Part of a small language model's weights.
Size: 10 layers, 4 heads of 32 (2 for keys and values), vocabulary 4096.
Architecture: RMSNorm before each block, rotary positions, untied embeddings, capped logits.
Each number is 200 + 40 x the weight over its row's rms, rounded and kept within 0 to 999. Layers, rows and columns count from 0. The size before them is the row's rms in percent of the matrix's.

# down: layer 5 MLP down (transposed), 320x128, rms 0.277, rows 186-194, columns 0-127
# gate: layer 5 MLP gate, 320x128, rms 0.17, rows 187-194, columns 0-127
# up: layer 5 MLP up, 320x128, rms 0.161, rows 187-194, columns 0-127
down186,103,195,184,190,248,220,204,221,222,259,236,137,195,246,215,171,140,233,237,200,134,215,137,224,186,202,240,255,145,271,171,139,144,217,188,172,243,178,254,256,263,231,210,184,181,207,186,233,178,173,244,130,203,189,163,142,242,175,230,221,167,213,252,149,193,178,176,208,155,169,185,167,217,188,130,224,141,287,250,237,246,192,202,173,237,234,230,217,178,199,252,285,149,189,207,189,217,188,155,274,176,210,202,229,101,172,274,216,163,204,215,235,187,167,212,202,258,218,241,146,228,243,269,240,267,213,197,103,276
gate187,093,157,217,183,138,195,152,250,210,204,183,194,266,211,237,164,192,221,170,210,271,199,169,149,275,225,195,303,133,115,196,224,183,233,174,180,112,181,124,200,222,234,195,178,224,265,162,205,181,191,261,181,86,201,237,187,195,158,205,163,197,204,216,223,127,230,214,189,285,258,219,183,203,146,238,222,247,165,204,217,179,162,171,266,245,167,207,227,168,266,205,254,248,266,258,232,204,180,151,225,190,178,238,259,203,203,251,149,246,143,163,208,189,272,214,213,149,275,212,182,179,175,240,175,235,228,177,236,202
up187,095,192,223,212,185,200,193,216,245,188,218,244,233,195,160,236,164,108,200,177,194,256,240,188,228,149,157,136,195,181,137,199,157,212,214,135,187,149,137,215,191,95,140,172,202,169,329,174,199,113,170,159,232,197,224,222,183,234,188,224,199,189,164,187,249,208,214,142,161,214,120,234,228,269,163,170,192,194,170,222,225,174,294,225,175,172,158,277,225,154,162,256,143,167,145,203,264,153,192,190,203,241,181,240,145,158,181,229,216,204,258,168,206,234,184,148,295,165,246,190,236,199,154,200,230,172,197,178,225
down187,094,153,200,186,117,277,210,225,156,210,229,212,170,210,201,178,192,162,165,218,95,217,174,195,200,202,186,123,196,275,144,182,212,145,165,242,204,276,174,189,159,229,233,163,194,225,280,210,223,241,173,198,221,223,230,213,173,252,210,209,138,152,175,178,147,183,330,242,240,182,201,179,166,171,215,193,121,160,234,215,118,163,273,198,195,199,236,194,145,160,237,232,153,136,170,257,163,192,215,209,224,155,248,228,150,199,189,217,239,229,278,237,230,195,194,191,152,202,186,126,183,185,219,243,206,213,242,297,153
gate188,112,134,184,179,248,145,216,127,185,198,196,97,136,260,220,172,199,186,243,149,241,206,165,172,202,177,152,174,195,220,194,208,115,220,245,177,148,110,186,179,205,192,209,157,171,115,165,195,122,133,234,182,181,241,143,260,156,180,191,189,180,240,158,223,203,229,213,228,210,184,224,213,158,215,185,258,141,179,240,158,140,191,207,210,273,140,176,187,171,134,213,234,209,252,245,161,170,256,189,131,163,252,161,252,192,176,230,253,208,220,164,105,208,120,197,195,149,176,157,216,227,162,245,222,243,203,223,227,241
up188,104,220,246,256,164,165,107,204,239,273,163,218,193,206,164,153,216,259,207,215,132,246,231,202,196,174,226,209,176,219,168,119,197,224,169,232,194,174,241,280,201,214,143,162,186,220,188,186,255,259,244,247,224,234,267,185,279,191,182,159,235,229,257,125,207,175,263,198,127,164,292,177,296,248,217,270,183,237,226,184,231,186,199,213,236,241,141,170,214,132,167,189,207,164,235,206,157,161,177,221,179,192,186,233,195,261,192,193,235,202,207,170,218,218,153,174,185,278,160,205,188,148,192,284,132,233,151,174,237
down188,101,197,166,218,216,205,192,268,234,225,183,164,170,238,164,202,233,253,238,223,240,170,127,222,203,154,184,337,220,228,220,154,239,208,171,98,168,164,215,210,166,235,237,251,176,145,100,162,133,162,200,193,223,181,168,266,190,159,141,245,228,222,243,238,212,194,183,190,263,162,187,216,176,210,237,195,150,214,152,179,255,239,237,251,263,276,187,192,241,153,188,223,248,205,215,143,193,175,194,217,228,183,238,249,159,235,229,259,155,251,198,176,191,164,222,218,168,214,163,119,190,182,239,182,279,200,200,101,224
gate189,112,247,238,199,234,231,223,130,239,142,177,191,240,218,169,195,165,217,232,214,156,229,189,198,195,272,220,204,208,147,178,164,219,176,202,152,161,156,184,92,177,207,205,147,131,279,163,187,273,178,183,162,198,184,191,257,208,210,178,190,165,282,162,176,172,232,261,176,247,258,138,201,194,161,291,217,227,152,162,247,178,205,182,217,195,198,301,198,172,204,223,228,190,271,184,182,205,231,159,239,196,249,202,191,241,216,222,210,228,173,178,233,186,172,197,221,116,155,175,203,37,195,148,159,224,195,221,196,127
up189,108,180,186,208,303,196,244,199,148,148,245,206,253,185,202,123,191,183,234,233,204,177,228,221,211,189,118,208,144,231,139,204,237,201,190,232,194,216,235,300,195,162,245,183,269,253,239,230,146,235,217,213,177,192,190,209,135,242,185,155,182,273,259,145,194,179,183,180,260,194,200,153,204,156,228,189,198,220,259,199,208,253,229,201,196,226,137,245,129,208,166,176,261,138,177,167,243,141,208,194,284,176,93,275,193,215,236,136,159,223,187,242,187,249,207,227,170,167,230,141,154,149,179,235,231,199,142,200,242
down189,101,171,190,204,204,113,191,169,149,191,168,190,181,174,168,266,201,171,223,173,220,219,208,266,239,199,161,187,149,141,184,233,243,250,205,135,218,146,150,145,202,196,186,146,175,205,166,139,223,202,236,187,174,246,205,253,179,185,217,201,217,143,220,159,266,165,274,193,254,238,225,185,177,222,205,219,182,146,218,196,286,163,183,272,165,242,222,230,212,161,138,233,150,262,149,176,224,273,183,187,139,217,116,187,313,262,199,201,110,182,120,202,197,159,225,227,203,228,135,172,220,197,154,211,186,275,155,167,173
gate190,097,155,146,304,183,212,188,186,248,178,217,84,198,209,179,207,189,216,211,178,231,274,207,250,210,154,220,165,164,214,215,240,184,151,192,132,202,200,251,148,183,200,126,198,216,223,235,238,222,147,199,254,190,235,260,192,205,224,204,198,211,85,172,170,113,203,232,155,193,226,145,200,215,173,92,155,181,218,176,237,140,161,209,205,170,167,217,196,220,169,204,84,223,192,161,207,245,214,271,226,180,214,198,285,250,269,176,228,275,198,156,238,202,218,173,241,213,187,187,151,226,237,175,225,262,168,216,180,235
up190,105,242,230,220,265,143,306,201,183,217,214,170,215,192,182,255,166,181,281,253,287,233,174,220,149,141,240,194,222,198,254,249,159,147,173,204,176,162,187,196,191,194,163,234,245,167,168,217,223,220,218,254,213,247,186,160,163,125,168,158,229,214,164,239,197,284,244,221,224,224,127,229,150,209,234,224,213,175,157,248,185,181,173,149,96,171,207,146,164,252,219,195,262,161,187,184,226,231,206,210,215,228,248,174,218,217,169,175,176,204,254,175,183,238,348,211,240,223,170,233,150,230,155,185,190,225,164,192,134
down190,099,91,121,151,253,219,152,210,214,168,177,210,134,189,151,216,265,179,251,221,197,172,257,196,161,274,183,202,185,184,163,213,273,143,200,165,224,221,178,253,193,170,202,200,209,209,130,196,160,220,223,149,221,254,158,125,216,208,274,263,201,220,194,244,172,180,218,208,160,167,282,218,203,273,180,168,165,240,197,155,200,199,210,152,246,158,150,269,184,172,208,209,153,202,257,201,143,261,156,163,206,242,182,182,187,212,189,202,173,142,269,193,223,264,202,212,224,191,272,143,156,242,169,226,162,298,161,211,144
gate191,100,183,200,259,249,160,218,216,202,216,245,190,174,191,149,162,192,158,189,201,170,179,190,173,239,194,229,192,344,175,128,212,154,269,195,192,189,203,168,253,201,331,164,205,167,198,253,247,136,198,199,255,200,239,220,323,209,192,244,197,178,266,247,235,129,194,219,201,182,224,194,198,206,168,247,236,237,181,226,254,283,169,124,139,115,205,235,228,251,162,165,250,201,132,199,225,238,144,202,194,245,196,213,215,278,173,163,187,198,204,187,225,183,224,198,180,207,192,160,175,191,232,238,130,204,196,158,226,208
up191,089,144,182,175,237,171,177,196,162,213,151,267,183,195,215,245,177,225,157,198,192,288,173,272,208,135,173,118,214,132,146,220,219,131,179,129,186,191,214,172,191,148,167,226,234,183,229,233,254,152,155,223,178,173,158,246,195,141,108,255,220,221,174,183,223,260,245,214,143,205,188,259,189,251,224,197,118,213,214,213,155,241,149,194,194,247,210,155,147,167,189,217,164,182,204,239,282,155,176,199,198,183,259,147,189,199,219,237,198,91,220,253,193,203,280,170,214,145,224,231,165,252,196,256,263,218,231,174,223
down191,099,185,149,266,267,184,233,178,215,197,184,193,201,190,212,215,145,214,219,153,146,140,185,141,223,193,199,299,200,213,144,166,203,188,176,222,148,234,153,196,199,221,139,189,178,242,200,236,165,204,186,204,182,198,240,208,148,140,239,133,167,235,213,201,192,233,198,205,210,177,236,256,302,149,196,277,200,131,239,216,180,237,242,102,174,222,225,247,199,196,248,323,216,205,283,145,166,233,240,266,201,180,238,290,192,262,164,261,208,251,195,211,233,188,157,181,200,239,256,172,184,167,226,241,193,226,139,237,240
gate192,111,194,215,178,214,202,257,156,214,175,196,152,214,238,186,129,152,175,241,210,172,203,141,186,188,194,144,162,215,183,210,209,183,176,262,256,185,172,247,126,165,231,138,171,242,213,142,283,124,180,191,195,213,262,260,137,215,197,230,173,152,159,137,207,249,205,225,190,156,226,209,183,244,247,223,174,122,202,235,255,157,164,213,213,166,153,198,197,69,188,234,185,170,177,175,213,183,158,135,147,221,259,194,185,153,213,182,241,188,156,225,177,243,145,178,88,156,209,241,213,149,261,188,196,178,199,289,225,150
up192,102,216,217,260,140,181,199,184,208,167,179,284,175,225,214,246,215,223,144,267,244,180,234,206,256,239,185,207,198,67,211,213,179,203,287,179,273,159,132,295,195,178,163,213,171,242,214,220,179,202,148,160,197,264,264,126,192,184,207,184,96,173,194,261,237,213,262,121,166,153,160,197,201,207,195,200,273,223,175,214,172,177,258,221,212,251,228,238,263,203,243,202,203,158,184,148,168,205,212,155,196,268,135,201,168,183,239,173,207,160,209,296,225,198,203,184,204,170,157,214,214,164,228,184,194,253,187,203,225
down192,108,173,192,155,155,152,208,194,244,108,201,199,178,278,202,105,216,139,216,251,201,180,163,253,170,155,214,345,214,211,106,225,211,205,273,181,231,181,178,204,198,212,119,210,152,202,221,202,166,232,248,190,221,176,206,176,241,207,234,193,208,303,201,238,267,249,228,195,166,210,195,152,215,199,195,205,196,256,229,165,237,148,196,208,175,225,222,202,174,145,162,257,176,272,164,152,254,195,262,190,221,234,213,158,261,143,206,236,150,240,179,264,183,197,242,207,189,212,284,238,150,177,180,227,204,240,234,151,197
gate193,091,207,190,171,176,189,180,193,182,213,165,201,206,183,267,195,150,220,252,193,200,213,273,239,202,162,196,302,114,162,149,199,236,220,145,222,138,257,204,250,153,215,176,195,241,182,122,147,258,195,227,208,174,162,137,217,216,178,210,201,189,161,201,231,197,314,199,172,226,187,233,193,243,188,142,184,271,154,253,213,262,229,207,200,218,181,202,169,232,236,198,250,174,173,112,103,136,169,210,146,86,243,199,230,159,268,243,205,229,213,217,210,171,262,223,262,113,169,193,220,188,177,199,162,193,209,230,164,212
up193,092,163,168,200,206,290,184,281,219,231,214,181,186,217,217,224,180,106,125,232,142,197,201,190,191,263,160,235,280,222,174,202,205,248,178,198,213,151,201,130,225,222,228,142,170,134,245,159,286,196,187,200,172,125,228,184,195,191,172,161,203,209,143,206,303,200,224,287,200,219,250,156,220,225,175,173,224,231,227,219,187,228,196,234,212,230,189,231,203,210,195,198,217,238,279,223,230,183,208,243,242,179,199,216,243,296,122,165,229,189,227,270,178,199,135,219,248,191,219,151,141,214,230,159,241,192,156,128,113
down193,098,154,222,240,212,275,243,249,199,176,187,264,132,195,210,197,273,198,140,215,178,226,190,195,230,284,204,129,239,224,176,212,210,192,216,206,175,146,212,199,234,211,139,223,153,207,205,178,161,154,221,162,208,212,201,173,168,208,143,167,214,192,210,195,261,273,255,223,109,240,197,208,231,215,240,146,227,121,242,234,151,203,161,124,176,225,122,159,186,167,246,233,251,92,257,223,254,192,215,89,247,192,225,222,158,178,162,255,215,217,104,168,160,185,214,208,183,233,237,188,232,232,254,154,172,198,161,196,184
gate194,107,258,156,189,252,200,192,227,162,220,192,188,232,148,179,215,219,221,199,166,120,236,272,188,216,214,222,310,6,235,216,160,250,183,213,169,147,188,210,143,228,221,189,188,235,245,195,189,170,120,178,223,174,220,174,268,191,184,191,197,225,213,180,230,187,203,264,149,193,166,217,167,114,238,262,219,237,211,221,220,126,145,173,154,128,246,213,160,253,193,186,150,216,217,225,181,182,177,216,196,150,213,178,180,181,219,163,117,177,178,191,199,170,226,170,211,150,166,170,244,226,241,190,233,180,239,232,213,126
up194,107,209,163,193,128,201,207,208,192,202,181,180,193,164,211,175,190,184,214,174,148,228,174,252,219,150,163,250,156,239,208,194,157,209,186,210,233,225,248,133,218,163,199,142,215,205,156,174,203,275,177,175,189,162,181,162,234,257,144,180,230,121,252,235,261,226,270,263,226,236,214,143,165,219,211,185,175,221,99,163,56,160,238,209,153,208,232,232,248,173,142,270,277,209,181,280,181,218,197,145,179,207,223,152,216,239,180,191,202,206,215,174,258,183,128,164,219,198,220,240,237,192,161,191,141,175,151,240,296
down194,119,182,241,190,181,217,194,167,201,164,158,213,157,207,221,234,238,200,232,262,221,211,168,207,166,190,172,0,391,223,204,228,205,180,195,237,244,214,208,269,184,191,265,141,186,188,174,213,201,209,234,202,188,185,173,97,186,169,204,143,213,217,197,166,159,183,179,183,257,178,204,243,242,218,182,233,250,181,267,208,225,206,243,223,240,153,195,230,196,200,168,178,225,192,156,192,224,204,188,205,221,162,262,224,229,138,213,245,241,201,242,196,158,189,191,242,223,206,211,147,184,186,240,139,198,160,230,138,179